From a checkpoint of a small transformer trained on Wikipedia.
Size: 23 layers, width 192, 6 heads of 32, MLP 768 tanh GELU, vocabulary 6480, 11.5M parameters.
Each number is 128 + 24 x the weight over its row's rms, rounded and kept within 0 to 255. Layers, rows and columns count from 0. Numbers have three digits each. The size before them is the row's rms in percent of the matrix's.

# layer 17 attention query, 192x192, rms 0.142, rows 0-40, columns 96-191
101:146146122144137137133116138086145118114143158091154118138142116083084154122148092122127175128142173124109135100135108118149122150148139127090106079113147121141123127148102097125162139110139134060179123163130087134136103150102121088163172170131153124146141165154151134112102140142101148084
099:120144156148144115137130139118124138126140182163105140130145100143155080128109106110104151116126097151057122147111110134111137117123113156155124122119189146147129135113116102118081132152111131100109117114124136140157123127098093131121120169137121131128118155124124115084131115124160096162
096:092077118116172123110132151095154106125144125137116125147105122121115118088113161137130116087144137130133138167132136104140089075122110056095092147087146172138113150124110113098170144135120120111171107155118141129157124140107148099159150126125147110146137124129121170148151094136154109119
105:126114142128135149161163088105168127153150114103188124168141140117110146139144110119174107119096095125162116121149117143112171143138188130140157186131168123082141101133108116152141119152147145071131096173141143151180116116143140162146159091113087150113104163111119104157089151123108096161
100:167112107148131104106097127131184140107145135130075116136106117146121171102123140105126092118131151122152153131139124137107108082114147149122105121150137133083106151140159091119119126123147155155156173145142115148096147132130134139166104118122153123088108128142113130107124118091087110105
100:114113114133125127085141146113177147132086138112107127119161150079121103170102158131082139133141090084122140108148118143119097148089164122136127100137139129128112130121145114087170074170102108090154129128125114119171135146103132147115117169137152137154146154127134138143121132141108075163
100:156084126167068175104115120129071143125106137072133148105149159170137123115147116140083160125147187123142133127143137154124140091103154125157126145148136112148117162129125160101102126121172126138110164157088097126118076107111133138120168133094121138111121128117118115167116126106128137133
094:123129133151119151141155123077138154123148087102119143139137142143140146114167168132119124125153153154116125126137105139141145092111086127124137130131114139134139119121147162114172118129144133151083074128100142138168120151098096148147092115165120149094121125134113149130072102157130130101
097:151125127076123133125150131088098103133102130163116097152105131179130114104096101106118140144122146169159113133112116104102176117111100136134123170160159110162101102122175114148131154149140104115138132128141089156123165154106144090081126137140142115129111069147141125155145122148103164133
098:145142099133132165098129127148091120089208131127105165138099096145157136122125153086152082140100124135132154149092120150136085147105145172122100162146151119090096132159117148090161181181108111143133131137121170113123115150118125095133127164109154134155126118121135192114157088168127146170
102:158108123107163102151133145154117109134117126112128146152048131102115126142128159143104142151143128128109151099135126119133116127162135098156153158118144178111118138155110098138164114137129115106123108172082146142112135175134128149128135128117133126124095102124132086120138121117178121106
100:164143142108141108100154170123151103140124125137088078137146121116141158139159115107136084146111123128170100119108105131114068082144100151131157174153128142081094115113129172098110111120127106123100118147139145065123156177137125168143198093098115138154113105150146090120163096113136126116
101:150157166115121141131134124140135130129092170099080143124185158120093134127121107122101127100103137144165137158130101187133149113131141148109140116127145113106116111133133103142111156092092059119133090129131112137104117120139156116147121147124090112125125144131114142146139136148182139109
102:139132125119133111116119109138104134165145122116119124132168170137136147160112122109171099092119121143173092090124185138113086130141148141127114113170125108161093099155109159125093095132121122141093145102152127084149130132117150077152103128103094136133118103119163151100136130156170117072
097:134174119097165101107129105130093102148146116129106103132090113129163130110146121152119156109180145141075133099133079156161167143123162143090146122128132131153134143151148169126120122150094100150130089106122141143097101136099118167134122169150147099097109076072136090142137172118121127112
098:109110161152147146128121152130125151135117152133151118124128141128122149142139171075095121141124124095133133160121168113108082133126188126171086131175121099107119107094137135161134159133130160121168103118145117096117112113119124116117104143123146122075145113115122146114105169138142132163
102:149122096085096131112121099137132158137090121155109132123148133160155123125145164164103148117120153094137146154151165143144108111128118061158146110126118089098158145138090170159095105110086121137103113110151165119129119101131148133164135148159132180160162119169105155118103111118135138128
096:150146098099103139119121144114134155108105145125120107129108106196203141112115132122142124107099109098187114137147120137104083108156092114106128139148152087106140161117132142130153135119155104156133069114130138109116091132127102181119130099140119134141153138140135147176159152103115118153
102:109123132134129130091139074072122112160115098134134135093092134110110115111115084128095088160148142126081116153112143111115164110111201145098089144156086122127102128123099133112123102146146103178127092093137143133096114150136137140136143056158131168115107141142115180185127117124119094174
100:106108086160136131232126096071098133118093089130095093151145152138164142139177141104166124140120104095134138143086127154159180127169152118110126119127143101124158140141131107118093169117139134128111142103114128130113137150108186107126135160098156143122141142158109174154105125133109129093
099:107140172137135109099154105136107161167084114140104140131144159111151141142173068112114104123144147127148166134139096104123165164094145125149104140109101099127130148136120140128188124115129145116113114174152118098143114134142082156115093148123072155128101133141153102117130110106139158097
095:139118128135127138105103157086095178182133141126107127129135119144149098124157091121099125095115092168106132122103151140175155141128104089131087143180118137096083150111103075149147093152142136139166122158116101105140135122107122125124111135137091120127154092171131152132134110128132104104
100:162141151114104120135107142140102098145115134169125182147158111133152134120122156127123110088104169123112142119156101142144130141104134145098171141048092096087127145123123106158101111120090152122111128121106128136131148119078117148118120136154182161140165163102152088135118104121138115138
102:168162141122115163126112104134156102120104082123144160164176146098126116123144147139177114138108131106091165155131148148109135123128093103162083102135102130148090085150114138104121162150094140124151126103159109129098150128127123150111177129119129106121098118142164139151112081151075138134
092:124184134122143109123095079131167162153125122146109070105192129149153144137158125139146125144151114117117137164145097104103096118109152119144114134091122125075118122119106139143146127135135151146099151147096161094141140187134155130173126144118137152171078099074121120124129170153118134101
098:130141178100162107108136174126118162157116142143157134096145113153105158133160153144141169126145134119127085127082095129103147091118140141190171130142185145135091125131102094126088096106187121123108151139144112127121165097114205121116191148122150158090159086116119132128100137152136100100
104:095147117154119118106182111135096126135168126181103105139139126114128108151162109121149068164116147134115088072119106109130135127106128086125158108095125143119140105140151118155143121153146106153134072105114125118117158118115124117082125126086126115131131109128109122101117107140110067138
103:136154130173144137129157084072137124109129102177151094130136168168137162135116147140124135138119133114114174125121096115161120134168166090108135156117158182138116123108142094106169110161059119180156172138146086132124131169099119159137135126141137094117147168114135142125117123098173127152
105:159122125154067084111161115150137123101128154117116129148124083110133139132138147103117112133165137137142185126107126145135151131104090161150083169153114136128115148167146086144117124076124123091143106089134150130117163098146135104104136105072137151128123061111150128127097130126151160185
096:132089176128151165111072129064124116165118126118135102162153138103098088127131125144123131125127156107125154143143115133129069107133075112078138177124111126116117122123090135145073129178129095114177168127099123158135129136118104122137133152114128192142130114074101133114098144136097132127
099:123143101138107119181115108155125141151081139115093142123135148134116123150122165148138149153096180129119113143126154159119090157092143162134169134140111152133162112158128116126152135154152137125141154142130147124085117100078114112126116104114167153103127151096076177107149135163146122085
097:124117129094126125093159104135168152071147124136127190157134123105117124141084104102155092109143160137146114092150123132126153146148103121101112123116157107140129126138098149143139154132158109111124126134139111139116102136145132162122094129113119154101166127111144167123126145128151153152
097:119099117100137147092130140142118127119121098102181137156125138155192123167094137169115131145121121106155167121145137152084154149128146132128161163121125178146149145086144128167123160096140125190134147174131122115159145125141098141144140117120114095112129144181050099138153101145138135109
092:141096118094106118132114131110120147138138143128093142100156151108143123136117133107116102087146119123135158115111115158124122162135099167102142049112147166148073130162113129094103094162104120106109166138073154134120140138091130119108127157100125158107181174089140150141159135125170164116
093:126126107117115123174160110153127119144156084163107160151128116133121135114127116121142105122103097148097167114141142101151109111116110162125133135146138131109134153099125030110120151119124139147144143145128126121126099132104112114110102159100146150104131123114145152139084133127123125093
094:162112163168123100129143139138171110134168133158123130157119083128123133137137124111153109118141139152115123135096169138132138097098101116154192108108092170118136160108142100175091119125171154116144127138141133131158114139109106128107139135136120147125109070133158098153098143140144124128
097:129121130148081134160126109115097141151135130107142124090089109143119121149138134122108069117156134139128145075093136098111158123134160120055157121122141131126146114098088154117087130135119149130126142105107097144088151185148111117139102117150135134120115110120126131141118154117135080109
081:096139149083146122075054127140127124125109128116104139113149105113097164125127115119115168117084111104101108103117070108116135171133121120132172135087094118164110100147122099166164127155109144119159126147087141120151133138122161131098149150123122143140149122101099120171145125110114146136
099:129143137078146134119180100150097127158134133114162122112130167091157130138073161121128146109139128145077096133138125135177131149146161155158116139138128099119114171132117140131138135161112093151127118164146117169142182129159103125133129089150098161141103114133162166134163154120138114146
093:089125095131147154087114119170117081152129162086095111087144069079081131137070127174130124074092104132103117175138126142162126109112159142165142111127123125138116116111119152153134092151154142110118107122127116174093142110083133120125127126112142116116083087144142133141155133129138147141
098:097115114134115134095124155101116096118123149124153125134140139102117161132151119138136173106140133090098197077154109121092071139137145150123142136104133112114097135164109130159123145095125127138121136159135162126120117111119151092127103151131095100134102095122104118124078098131109093122
# layer 17 attention key, 192x192, rms 0.141, rows 0-39, columns 96-191
104:127126113110148108144089119063124106107096153100152125137113143103122143140084135110096137098164156145075091118132131148110120108139131116130139096097128119115115136104124141109148141132139120122175127150171084134106091152143095081100108103149115113143100120137099130131082171149135103105
096:122147187160118136130083154141121109139123150144103117097128149162085096144127129134106172133118116129099167152122157120108126121154123127117143121121197110100126098131131082130099100139118145126082124118108099124127144131100108132129141173143124166084071109155114121103135114112142102156
100:120149147120121104152135140128136121125115158154109124096152100140104150102135148125085127108167142129099130134111115119095114113136106121094132199136166155141085134127134144109129148136168070103164126097079127103156092135136175123166140115133180111144137136129106171107154123086150109092
110:071137106139114170129172085105160095189175149114132142118116165115073146146140105106120147139128094137137118127142110145166150156123132147144111128127119134096121136147105124130146182134165095072134068122133123091141106125130109131139163120123088155110122133106104141154132115150140114156
101:113117130116149090071097131153090150099110124129122130128102120173153138137154124157114155132143131090133132144130095151114173135144142148142116131120152159141107152112140119153110131147094113150174135123108150100083110121138130118127111135136118079107100153136092117125118135140144083150
101:208106123130163138099126114137167134124105147104147153081142148109118105119111134120086105130109105129152109112107133127111145122104136140157171157150096125126110132140148176144138126117122114104156151110146112128138106119130113153128143140132157125089160120192155135106131157109101113176
098:092090091159108161117119104115096118137106163101135113082149146131157074132188144133158116113106158158143145119120086169123094118105158128163159150126089095138131141154130117100110174108098144123125171151115149128108134142103156099154160180070108111089132121104067151162128123128122088104
095:143147144151088138069134130116133143153151123064139163117164132113104140124138159077177100115175125121160094124151136151116116100126156083086108146127157122109141112124143169122141135105079125119130155166137121117116151123147104124129099120118101103119125148104089158137092123124150079132
095:098135159109090138093123126123120108112107129167095159117100146145199100115111101119128108142162097149146108094165139127132139093121133129130094115169115117102106147121108101111103097128117116103178126138099114119144129121137083083107104170116121107168134116138137154127106121096109149110
100:098132144141140099090135138130091136140114106148145137117101107155161151089103152103131133073151134089082116173143112101106141153177124131156174119128174133122110125116131144167194166099124126154124137097127134092111139140138130099138136141140085148167143096151125181158108077149117160203
105:135109088134145058121117117158202131109138136123106147156133120103125131091086098138115131118098150119109145115130144103148135125124161102099125118124138147125114177123117156123123115151088085099159126123120127114161123112142164140165129142145173173121132132101107091137160107111160123110
099:184132110089122119105140181171102116162128098134095117141103150107153154131139121145131096118136134142176137159123137115152075183103115146128108125142129187126132137126103138100152106117167136117157113134089146118099131133166085117143149144107116122128148099131145094143160106088191122135
099:164077164113125117141109141136134132138079146087092149104131181127111129132082115116148128110112117152164131120165123160129170122107104121120125098138154120114152116088113130111102146050142119109114126135144103194109119184160157136119109103128073130137108107172153152206133143128121152120
100:169099173117131143058122110109118138179152087131172094152137145122132172136104170097163093156136163134137168110157147121109125112125136128149136131153102109175127136119132157085149115109139090142125146130150120154088115095114142106180098121107136126120157125139165112111110115142169158122
101:146151104165117109086148090110095121141136120143109118107090102157136135086144172174107115121130135110126147131129144117136097118169167149099094092146089128117107145134143130149136150113131133132139089154137115146110096130122150149144136154084104067102103089109171098091149163104131125129
103:130121141116134171150141124139117131165174147131117141096094135114145127127147172099145168148111143097092141111080124076143089119109132087200137102142142118140104124102110188121153141129151141149087119129125127122095143135129145118150144134117175133171128150124110113111130171113134113145
106:114133079097081135102126117151151147129101099152155136097107158160123118176124137130084168130106129107152139118125112114139106121149117089111113138093117099136156117169083147113101135122096118162094115136143150113134136105119143132165131107139135168141114124173098124132124127149116145156
098:152148125104108138087087158177169154123176116107110109164095106155178145109136134110152151144108127140167143149136086164120144119103122105131099116151160089146125133147135122073155155132130084142157096136118159110126082122119089116098092153133132147167154106130140124110124133109111129135
097:153143142152127121121102103136146123134171107101118130110097101120129098119102133102140088128134208160123094072140174133051108113128145151162151118141133135146134172125130084118170155125137145128168103091156137108132139120157135156133181101135113099143111113135118150129123141110100139136
105:080117110145148154161108141175104118161090100153129122142111129123129121107144134087131152110128130119101108110114140183155162137094121089103127100132152165124149136174165121158143129146167130123079120142132158124096134154138136114100152188100144147148138110161094114124108137163106120135
105:152157155121107100131137087094077102125120125113126116158145112099123137142175137124130109093151123164146170073111115105070155086140166100138168107112153106095097113097125125115167098127109142105117093147096124104180135162125125141107123122129094141116109156131183155108120145128141109120
097:131138152137109144138161183145115117110125130084124146140094118165133117134079087108151124136096129149163132105073097125158128122098115110115110145162108117097100134112159126144157138129135148150154098195122079111140118129117136087123160098152107095143098155134123118098135115120151111111
100:117152100149123120154144135139110130174130106133092086100113099107120137123098154141135110107142155107120089130180120125129135135135123126136156126072068091148158103140123091128137133116144119161106133162142147159103103110099104144118119141120156175142098115108128117122212150137149094105
096:138153092170132130145173123155150152125136125088155137138150145107095094126144068169115136152101121141146117131142116118099114137139137091159079107139156123129107119157106129117127155089137149145159104121154121132096141132106141140105134138089138162163117117099091158149117144106143163133
091:128120132127137112105065101151153139132145133163114120122150097140142133102161144152113087127170153170133122141153130130125100095146111151123116076100139126159143132083147149082130142091128141159133118126123127091172132212150106093126131115131172136150099146063115096137148138134132172131
106:122100169095138158129125167104078128124109113167158132114166136153119167099150138103112145136183126140120153098157132127101127083127127149143105147160148135158121097132055123104093139122168127138150099133150099139114172127141168132160168130124154166129164119143121090109142145124114092123
101:112147123100130138081157138174102179137131096129078112124121140113134121142123102112149104139135162100130135128146115114159115111133128134126141135065098109181112156107168145148132112143143140150115099111098114120154157117161139117092161154132122100139162160156120096101097112125096131126
104:118139128124098128137127068100139131110109137172100108139153117125104089111100177118153141135123134143163091126138102089148128149144141100121088160132129147153108174097148075090146127126104138151119157109200114106158127162110087118151164153130158133154097147133116134123116149117135129119
105:162067094103125134099123138170145156100147156085119212139130084136179119154122122143115142141131142139114179140139151104164176123139122121150174150148099150101105089153130149123115098119111150114088150129116147098112140130153170122151143103142119158130104081109136164145110129147145161131
099:149123116101080130148120109128110142146135130084121118120151129145101070120086118090128138117150128063133149128164124146109091108149093094106150176148138161135142101099103079143126167167126115131176156132131120116104159166144118113133134090127122160124141158061070126108113124157148144104
097:153138140158114122139138099133157121122118116122080151124080136167112115146127140135122142158115123115117140101136151141096103169089122082114110120173138084180151153103091118099125146150121115099133120122086140103099109143118132157144102128176131082133132127125116124131111136133129133179
102:108156132130092125147149174129137119119122095119121169155131135096134119109111089130191097138158123123142074119174106139119196124139110107125150112137126115151094127120103139146148141140073099102112121131118118163114118096097130139125095152150130129115137082076098162070137149143136125129
102:126137100137128084121140126112143132139126138125141129135085128147123157157104138131119183114112155138120145127110156081130129142107120125150111165037131134130084163120129125151130174161118135160142151169096108136073058137141105133123119130119090098092146084122135097123141111118132113120
093:144129115121168140136113121119124133128139101098159133153116130096137157129111189100118117091127144106138137136111177138125107129159149134123100082109175145140134120183128156109120120130135121125135135153146164106118153149109140090077151163111149188129123127144137118158076124140106150095
086:126166178092102125130093108173095101144114103147102117146085096128156147170116122148132093099138137130143106163139110155129155107133110173143129115130154131123133144111118120143146117135094147168126122139147121151073141159109113149135138114140093170172111128151168098122096140136094095135
096:122117122115153069133110134147100105116118119117132140127101109106123113138189146140087146127146128146104109137132148109123116130144103163154124141105148128126121135124145107152119123130121146128100103160157128159115185131102116117148112079095108129157141161106141135143121122166165157073
099:122147112126086118144178101169135139125130127120102128076102127129062083124119132110147113157138123121125151129138124114152141137147138123064129104125105107091106129123110145114100147133107156135098114126129165131141111161159094130102129136152130074114103116122089098162123112118099185091
084:125109160141165128204130114122152145134109125124132185135125129149162161133179111160101130137107130139144112135103165134135129124156129193178158143089124110131135140122098141125145169098103156134120093165131114103146125117093132147174125148123150142110070137159106092155137180112112139116
107:142121192109166193161162114131088136115115086126197153136120142140097126098107112114170159098129099107120144135150139126166127128077117165126124134124113120098100139133153128143124122141094075136101133140140116126121159186177130103131115082149115128129123098099130143172125123108134113145
095:123132117130122125102090147102131115114154138053183177121171128123144118112108148129083134111116155104145168111132104166114158098104129184129127111128123076094084140098109124156144128138174161123109135125129127121143170113143120106087087128131108149125121160151119145075123117129124097122
# layer 17 attention value, 192x192, rms 0.168, rows 0-31, columns 96-191
085:153146148110117093130112121153132125156122097152143126087134110125151145126148162125083095110122118172130164116134165172135165135134120106148153106117130159134117148111155126145145138129105126114174159077109145103101118131153151146159133160138127130106110140149113180104156151162171126147
088:114167142150104170116120126180138127098131165165130105104153139126127118101134125115128167114158151136137110135185119147121108129123124132141113101111154184158076086138160144107106130131135131168174095093115150120121165087173145123147127152116146121139160135135110081143093146140099157177
089:104097157111116111069174087123155151113130144118116103089141085118144161119109157151125088137109111113119135130141063148109149130134165142126127119162136095135143143074123096134134130071155119135140127140135151145095132124138111102122182110158180125111129109140132164129125134117175118073
085:171138162118126125139124102121141117120119084133082094137130136145140144116154148107180123115169115103112140110103143136157110110166081136132157133112090100129176132104151123086107136150108163152140088123130080123121103123128095152130117155109137156162142130115079165130132148118123137144
085:119096148160141148125160138128143123105109134160171093145141114117144150144113131098134139142126139109113110151144175138127100139158139147108143086140131160100163158169103080133124110114115167162085107103108133126113147130139096135143053097089144109156168104118083088145127102148100128131
090:153115162120112119126124122110136122165150144125150146147098098089087129171122116155138145120111128128135116149133129139106110146121078131096175120113101081145114105142146112125164114137122153120125156171105125106119126115165166129099113112116095096096118117120111060094105160113106104131
084:108134160099099142152127119152094068116118117102128113109136162132171170129140135081117150127133149137156090122095133148126128138169151128128146099136117144138162131125158111158092127112158121110126124133095145088170120082109108077129133113119116086114084101118142113165146163136164147118
088:157125117100121130115102125116130092121125083106161156146133163133107132134123170076127118131136167087170151178105148092129149051159124115092149149096123096096105108153069143151142120170150113149156115134126151112130115141086120112143160136133114114142127155120096119122166120123144118112
089:097158116128085170108108151151140119108153109127087122164146112135152098126147117064118132131100112148124130088153118114109143120129133145155106128086156134145134095090127127180140093130135185143112076125167134089142115107108112151136132102136136130132136083136110088116112126156124121123
085:148134138143106192117119118109097149139104112122150101126127110123109122128143096135140135110154120105158106083184180113125123147132151127124141125129148139084114148081096147074168110133128133143114066122085106159137142174073122137107138143148157114152119098140110143114132077134146122148
092:110104103093133159136126128157109111135156125138116092144103121127149129117153138146116101114154118115111068144093124112124128093119110120160137146127126141118088131057093146107138135148064137125118143127151115175102085119141104106125080158118112125145165095141142109134149117086139114146
085:129188120101087111127142143147099083087148138133101115116124151113141129117114141146092144156115187092136147086146134116127110106142149143163135096171141150149114116134120157120090157133116097096073120129112118113129159107103162146131173122157114129108109100113100130142132128083117155096
082:141148122116110142148150160110150123136120107093096143118102133174139148167149101127126117093107170142123150121152100165138163084091114110140146162165138122128179165095102136179119135175085122124132140121114141090122102163118122103117108122143137108163148115118151154132118135149110124111
085:134141097113102184137164130116082125144111128130118120158128128074102124096158129156137191120137143116117139148139115157105149104085138116176111141105152110165126152081178126140141102155143132131133155144103093150150151127131139144114165106133192118142116155128131109111143079142132129111
091:128144117130119148146114159115157116148118154172142180125147087128111125116127120143106128132142143092130192156126107122136157187124101138150105135161121094174136114123131148118111148129103119154097089162127142130134147111170093149133135150121167155118096130157171093073146090124136136113
088:146091131127082150119115136153119119092123133135155143077125145135147147195139146094130146144111171210127135130162147115141101129148177099149129152169090126111108151117132175112102128105130125152122119173101103111147115130121114143103165110112088127113160124144080137131125102162136151126
096:162098154108094137101138152106187198153130149125142105207131143137108144099143141153120094147111165151141149114144120087103112085099135124117102122152118149122162146080122163131088110109083184124136146111119103120129157115153146146080150142092083146111107149116123145139142136094075112149
087:065091147161118171149088124134132132105126083124118120156144143145147139119141142151122163126152113150106142103158093122106105162127126094168124141135112116134133158145164128086130118117113108133116092120171191141145162145096165139127097122101154094143116141116116089126101114089143166158
091:124097119128127116168135130134118109150147121105102172132115118114144084120112110126178119126148147128184152147179144133130120097142130127119148140100126120119095112110169130095128173121114152140141118092129165133089150114105122141112128109113113122121116118116116093152156119116123140127
085:109133147138114128135116079087127151091156111133121133093141192128164138134125118121140144154166077149094131135129141126166108127151132112133113148083126104122096140143136128093157106125127146068107135161095111179087122139143111162122127155114151107134106122149093112178100077158136090143
084:161172132104162091109119144128153121118145151166112109149144123139153135127153127136121125138116114119098159101127132169061172129116143157120110126139153161114119093084127141106133110179102159166111127163101141127119134187141120123121143074103098113081140125104112145092104144095147126141
083:140121150125169100142155121148112134173152159126105113144127109176096123136190117156092140115126112140057136098150147081155108108119150144144156100121127119193176124126119140138110184131133120136127131124128175092132142127141130128111111143144131096079129098105154114063116102133109109119
085:137115116168173085095136089100118113114108126149167142141166147098119142189145102116095129138152123087138084128126109128136129119120142118170149118092140162117127104132103143077169134113122153168134103116137157121150135087147130106077131169140157112130144132124157157137156108118088159148
086:155123127170131123104128175100109130140082164121145145122155144122106128117167137129103152123168138137118141149125099078143156134174135130112116112123107131131210115112154125118104135084129136100090101166159122147094116162117122132152122132115168114122118163174145073123130114120113125086
090:128075100160121147153094143171146131110173137148083180141142134141139153165114174113131106119129104139103099111145139134137106103118087111158190113106146132165108155170125125127088131128134157083143154123138077109117147161109130155111135114137115071135131147141144139157119135101101134166
090:097152156142160130096140112151062131120151112086123100127126167116129123104129151126107108132173105090132129133172140125083158141134144116172108149149141078131140103136095112144098111126158085155140163149087114078121132095122113101114112116097106071137099150103095105105113094081147137142
083:136108135137142121097094098117137047151151117139125097098106107105126148136146156105136124142152139115106160166141098128125140123148088124127131078101119109121142114131144111151104113142116134111067153066098139121134172142149137122182131128154136109134146131132116146139179110175115122174
086:170107126117132142116150123108109147121137161107122137167140124149105127132126134151148093133137151110127159127121196142130099114149165149108141092149105144131102142124149125157126171108035132117144114137135094108160190104135122160129073137129125127109133108137099155121097125105107134131
087:113184112106163193142138181112125132121136130122137150105143108155070151100147120141163121135146142142161146105162117139152169163102162158122138162121125119165098089094119104124106136120116099154143118144124121098091124115110101144100120141187116126091126130118097150136123128107184147157
093:137114136127130125171142089106130145145142142116129111120138146126154099093118167112106118131104091151131141163127131111105127140150131139150061144175161109146104098130093146141122117160132085100141074106115117100130135136093128150131115106101174088120120153140158198158134150113178114143
085:100152096083148146130101102143112105136152115131100090133137100134095116145132128136170102110109158145142086134140106129151141174151113136091132123109108142089137094137139132161127118095132098126109124164142110124132131105118135121070106134148092159138134172136158169108102109116123072149
094:102169113125125145134163153113119145123115134133107086102129110139111087089094133122112120138131133103150136102130155142173126132186164118137085107121113106183132133196107161147137083121157108132135158108110122103119080128192145076184119082097135142095145126148110167136136102131119109148
# layer 17 attention output (transposed), 192x192, rms 0.15, rows 0-31, columns 96-191
086:131115127166101132134164110133108119122160117137120145159106164168088077095111078136171152146130136126106088140090155125137089143101127136121109114140115089183161138149116163112132166138087140127079097142126141156145146097121173155112151078128093113138137123116158093162137138123140117139
092:112072082119146115120126124092134152119143111091118148166124102122128141116104112098144093200100154094120139113069102100076154084154113094104136090132106109106137163114108111146115157144132160107110146163114135114128100174120153134078088126113095122126161107126116161151155141122092116119
084:153111119129136119123101149126108134142108142113140072103109135114119078133094153099155142053117192098164153113066136059134130131117087086143095107137144112139118136109138145120110148109117103114159149107125081163162162132122139140143131139101054126125129100124149127112175131107120156135
085:131114141167165119129126114159127131127181116172125149108117148130109123116108121150115125121088130125135155136164156137151146133093121131111159078137139111147120154113125153127102155068127108121118105123123161109155094118128187081129119145129133108094090109112116087143127129169167140159
084:118171142101169106167141170151127105150128097101133132135159108156110108127095085156102098142107136140124154118118168115181146125094122132145116164106145109115117127146146130117133145145108147111150122130116121151113102083126132119134174131147139121150109139162137117100156116113140110121
092:128112151144155143154138151126127106105082092097121100144121173178153148141142177100131128126134101126158087100126136129151134123149141113119120136154157118148132139087138126126143100106150116117131153107135138149129132149066092103181135089170127147095152093146116174151124127132108129133
083:117127100187160103090125156112098095150092140106142149120115153119087084100083146123155128098128111084126132187154124095137131181081122157167110117141154140099089073147149114156124156126163157098133124158146108165107169183149135160123134111099156159147136132130151138113134109105126121141
086:089098116166137125152164107119149119177134138151054124087179120132099095137121111174116119115122130150084115109121144147171123153119134119150096149167135139137157133080136125141120134123138168139149083121147116164159079112140087149109159141132114117144158134151133079119080122142088136135
087:128148106138147099140116102118132154108091120137101117152127148129078123152093122165105100145150125156113130155090163118108134138146153104145166093108111124154116162117133170095091160146175111104132127141082120114112140159133150109135113177124145161125134169106172151143110180139141177149
087:141177071123109081144098146148135115138163127124125164124101139137095159115072113123117158118116126131098147164118093153133133125142097145126103130132089079154126123157161088106140174111147061133125115114161151125152102089163172102130128168139136124105165132117157086147141135130135130110
089:139124147144093082149083085124151109136148122111125077079124122129072113124088118112121122195105140132107141095174135146149108130096109153092098121116120120133143076115101082159086104131136109135143108089128127145170164154116133125104101107128137127110158108085132144124095142115081136123
084:113057140121173124081125115126124149113116114139128180139139097092135120101128134113193124110121095131091163145130102116148199132110120154133131099097107117129140130123139086140149108091109132123122162103130165126108126167112116124155103140105133109144138119124166103114113108126137137152
087:077146138177143136146118135084146107153197162147142141081150122136099111135138148150111164144124117119120104163094128095113154141141112163086111110126087089127107122178137133110137186140136144130157150098155132143093130117153150116186152134136143107111096078185098128138143147099134147132
082:127132099138138097120115124077130122130160157140174134144133096153134144149094161090119083185121076152054120127098147099115147108142164097136147120140121149108150102107105136096118129162095097117129110145149130094105103126116132152094124167185112131119115065121125153107126132150108145114
090:133152147077147155128096134116109125137194113087136103129110121108132150130132071095136136063143155101117087131147183123134136068117128114116146171146152145117150143110163129156198068163154139095209162114125139126142113119087108088132130165112082132138139140152112130172107146092122093120
089:151169153152156099150098161111146126178149135141116132169125098138080126092128145115142172140123147143146122141114129119145121117113130174087084116114135130132148126165137092120132162149160145105136106113133171148120129133141157128171152111128180121155136134134107149149155130133095124136
094:104186106139121113134131111122094101127150131178098138109167120100148130128106076158148123087104128098154164144104103149151114154157126153113146119132116153168124094110109113119155163126141121136118136150116161138144119164107153122138111153084147077120147119121114125147157120130137120134
081:148121127084185118129134139146107162154126158118132146096110168146133129139124107115126115149138121165091148135087132120130169100096124140084117120163130171100094125128085125161093088171110120150105139122128130109141088144150109134159146167123155107114182108161117124097144120136141118112
084:124101106127128131088105116148125141145111155165117104150165121133125178148073149123079096203129116155098130115129152109136122123120128150127136093132134089124146110117135128165111115122128082121118138122102153135169137133146120119128107156116109118076124118189138139115133125148130110145
085:182130100149128142080124211138110133158115121093146116131151085124096180161164142113131118119115159138111128084130164133143145098092129150108135152143111148154147092152105148133118113145112105137126099088173133091152152136174132133083130120129138170142129154145131174124144103124136165137
084:167117122126101139085133097121103119182123136164132165103123131113093148149151132106147113219131119131144103133141110086176111139138106101117141079118098122140114158149134119085163169095124117124218184117128098155120117116122158133120106137151099128146139132118113157162140103151105106139
083:087117130113145144118102117142110120111102102140164129136127130104153142154109147116141118104131148154130118166142124171106167130126114152128119156116115134158107100132113184114153074165108059092146180093155097144131145176109137093153154115139116133128111105170145114143115144165088137145
086:109170142135133141155121117121138146170094106109092117122096111148125124126141127108142117088129110170099141079133137120122102113131144105127116125131105114150108148143117138186107137152165109086145126127123103100161083168120136109088154136074114134152144116129138110096134113143162103125
088:099175140108118111142127157107163092123106128097127129139106116134143115117141151140121145160104099163128138147133177130114096101081164109146127134125108137106095089112125169105142126143140138157156133129105120148132129124147141132180106142119113152110181078103103121107136116111171104152
087:129154150123122124125150137085129151105079115149156119092118126122121136130135151123119135234123129137139111176095110115138188147148144110109117109127118141096129126143149116118125149115103089132063106127128127151135120137142141125142120115118131132139165104123137112151129145126144111121
086:144105085153153115173151110106171136132093118124122152155132144162063139141152148137130158070130133139107128133103114142139070167102136128113120074118093140138112118094136145140129181133079149078107150140163116144139117145120130133124127111174094134147126103124090122139150165157134107073
087:121142143115145079114166165150120131118135115086113165152151085110122136058095123130113151157071139137153117117153195104111114121129187121146146133154113151108152136132155157107109114130122141087124117111142111161133131146127123108121139123139109103155132113133141099104125164098161126106
083:167146128137135148089084129147120103106140108086124136118117150102172123114120141099079150174122112120160139109165097130157146146125159134153091158114110088094148126160123103117096108139141130101121134102151151136113092172091141119136126167068125120098138167123133104121093108169105087120
082:152118068134106085108150073099145165151120173142116137129121119096138122152092170117106133086100139076106117113133119101132085091168106126130142128145129119134141151184134160117175123136132151121105125151146130153156126163123136141154144150074134158116129160132159109143111157139081111109
088:130102129123129161110132157153096127107094111140126131113081102151117149149118124139135141117134128139093139149133124182146116122117131077104180113139115136094154151104165149101142111109096120126123161139165151123123137134180101125111119127101088150150143136116137092105132122112162166134
089:152103161130139131107142095121112167140172131143146165148101122110135159121146101116101138168172127137117183147149139123106124118116137129104130112113130107148146162121137125133108144113138150124144102153116130148142152117131124124181127118103192149120124099154124122149118172133062143117
093:134108149087129128138111111143109115135132127075143178144126112100134100128176129120121129079117139128095117135115102113135136116098119112149151158123128162101158155108133118132148159148100135115133114199135114116150171154119114148096118117138122129137116117114120113136129150174134130125